{
  "d_model": 192,
  "n_head": 6,
  "norm_eps": 1e-05,
  "decay_shape": "linear",
  "batch_tokens": 32768
}
Each number is 500 + 50 x the weight over its row's rms, rounded and kept within 0 to 999. Layers, rows and columns count from 0. Numbers have three digits each. The size before them is the row's rms in percent of the matrix's.

# q: layer 4 attention query, 192x192, rms 0.0598, rows 0-13, columns 96-191
# k: layer 4 attention key, 192x192, rms 0.0599, rows 0-13, columns 96-191
q0 148:537516565460566488456559536575496521538429398547477426456571510551477576520524490438388519559540446484489434455427507520472482519538565490522505420537546474558456478479458462585417417556531424465453442446506562443554445527429429427550452564486416459467562519548543409560444530440476475521
k0 085:454508558514560588544569472541503533538444468507469465452463461517483539539539502515496541473465447431523520396520571591508510459504656507492440469478518465507462445414407474514517447506508478539449451441487455423548439558463479474516547436489453475492458553503607361504404475501578500479
q1 126:467507431516429526564452479382516473504577561510563548557448524438469420468493489545626451442430556501440559541580506476533486458495433466469489556457484517455542526514561528444562573411437584514549552559486447545515558462529578541490503433505562544540403494443433568408559506541544530503
k1 062:552507377486486550477515513476481518459561513480588516601493488511572438515483471497595431543453577518496532622521414465501526532509436527532548597506542487494496499508528570523542482448501547554554650514466468572547517422506527535523452508564566559506488475495453577507622515582498559472
q2 043:521548533460473517450510483510467450506402539485498505484541475465588471534391445612502505444484495688493502604448427446525534611514473605541478445514461577452546493513508526539413488540422556459457456468515426498530449478521435554471519547565430516456436512482524495622454378430501612487
k2 143:473483593450492480517533481533513499568381485493454522423484520494489564484473520496440538448559483457520465381441562493485517506511617501442496438485467472520476536459464487539423445535524440479493363486495543380512439581478482495482516502483380421546476536491555378506399507403486473553
q3 065:415477492507522518565525493518473421486552473444488452480415588447455483504541541530657582362405563479507553421563566535545449430561506438566542510487405552433566432456466546517484556432528525504519523522488482559519541554549491542514502371531527536510439490474448492423459493524528464501
k3 179:516498396523451504483473524443492475465605523492586500562510490493545412506515475503570476520460544531486532644535443510519475514495345520548509554498506517479549503580539500489524554453488531526533630546520461605484555446542538511515508484516610572456488459485460631493602493555488543454
q4 055:615496462504472427421514553449535492380502543501582559484576504476503457434456404584471461553533521507451474536495473480503452606503476469561551529590543506494493555597535494428472517507485543481514512422541593592463578452511548655506536542505502518512475443528498616498590476518499483448
k4 100:486492576500564500488518469560533529509418474495423457423527504523463567479525517486403530503545417483500455387460544496470496498503608466475514416516503483518445490443438552540466477576524454415465409448467499434537410548431438452479530525484455453542533526502511405507413518419517458537
q5 091:564512583465520445489534567607441516535427454486494446500588502516564585556473502454409508551507436532596394462418504539455554553526537492500521413496502527558442521508411482565461417599627428471477489467535525451494419493502426435498470562469457460440580519509504454560468519476475511531
k5 106:493512609490545490490517479562514535537372494481445512383473553523463568456474522524426535483497479458517485351449589500479538503478661496495453447499474495506457552448452472506445460573534470440490390473508561410477441578468479495501549468477422437505491567550560372494392501452500454527
q6 138:524480559453543512447522492572507525526408462508419493438538509565556566530482552473396554527564440553556431463412487497481519568518563541476495449508493514561471506462448495561415416570541429463470433461527550408522409528462430476491506558488433476524551536555513404590436454418463562499
k6 059:520494641545503465509511538586487523561463515452387484399516577515499607423414523532459523460505506457520475423470531479528519537524648500467556507485451462520480518426472550478495478599517476490511408473514572423498452565516525501513467474473403391535455549541492394499423479433502517541
q7 242:504521418535426511534453498435459477474561567510578524573480446437510411492479438574592434498435529492465557578621464483523481487478435497497522586495502523450538490529544521432563578429407582546524570543457442583483566446533558553499531458540553550495436460432458599468562509574523511474
k7 086:516499605535560500503511493573489535524445484496433464403514524531484590478511538520394548498494436465513483365462558501485499506471583491480494447513507485518455484438442481495461483564514450455472411418522533433522444593467474484532544486496448437504493526536559382516363486422510490501
q8 076:572538453555427476485474395508541548469530549503564488445480660493506508599455487560529556536522442536540474472553518489604528523383558519516551534491480508416465650519553470440454533532456522477499629403551526519507586469522542499500584498531525453476470479394498453509477504592471436428
k8 077:504508477617550613470459535546533495459392519523490490518562580510557593465516481406421564474474521453542446378475503592505524466517502563568467374509409536446377499460488531485534533457457541415523487460477512501532501486468472482509530489486463417446503506525490420533442466442570410470
q9 070:510485495519399505553508537621479531491503502403488461476558387576465495604537553488531525638502467568582524422509485537592425454531492485446530538527439550479481470504513557386490505517484527491529497555469406589540501400499439538518454520499446542394539463490528497514521466507489473510
k9 074:459463402538469412509449504500500460546536488510464565462549480511450532583530488513465489507528500545449541436520572498456517509518565497512462540533456503391491395470545512532387587487594405351474436504539487527434521564476541524506591549619430486492438463492479595510388450500490543536
q10 084:477395497405467502542539505552527522551513559487458521459475541554562519518594545457525542527482629546513579510467541522417475551575496502509461426546497522499474389509517437539381501470558458461505453506438458457435461526527422406583418433455535518527514508501507513498493541536527519460
k10 080:584530435449531496520503459408534522403558404544478539493473437513431505520585455463524445517419433512454508500526531556541541466498531465457472500499500563440505513524626507462533494553481399470471543549569565607555454489552449454421544464514583513624561457437430418524535502564467544633
q11 074:524479528522473516537549586562544534448455422541563458625640570507414565569416447433498526542525545579502477564560486628536455584479476438515530433508443453527468345565606515503474466456469505489479549454505458548456480502433490485513524447457479564491506506456538509538460545585538414570
k11 078:568491554476587373471523474484625524563475436440525576460482518444513559508471659515423558436507463480524499489464531547507482544537543492557435476494508407456537436586456527549460489483524446451433423480577555481552478522313435560494528515518518462483481521503447481569462477577466420575
q12 079:444540474522531581468536532436488453564456567487466503516486579478514585481527548481494548480481563466591509466494513396491546453451478464453577468444514541557547506501428469493562489457474505430501515569500375493584513484582516412477506596517519540613525464468525482415499555440502562470
k12 078:661478437548453528485499515490439440416525531561531382491479510514573452454545491468478493489450554553520474557553391556491470477471424486526576441471466417510532525452488461466523553381534511583526493544452501472442509475518466549469340484545519611455495543517508583482545514431486459484
q13 073:520552579435493569518484440489433556503502448490475580495469390447506496501479581466372533532493494568500565514508572549485588547419517485457446488563523524571482564498496467508517527558579536539472535493503587479408440488531488477507544530522491572528453509445449510498459539593457532497
k13 072:471497523423524478561474405506505541487481534486528570504545579489530485497455597569484552451439433579465499573523424464531451612477529558509481623366518470507517486455451548439497513410422506571442476512512492506504482493476435510517460434479594481456512489470456565507524495563478525501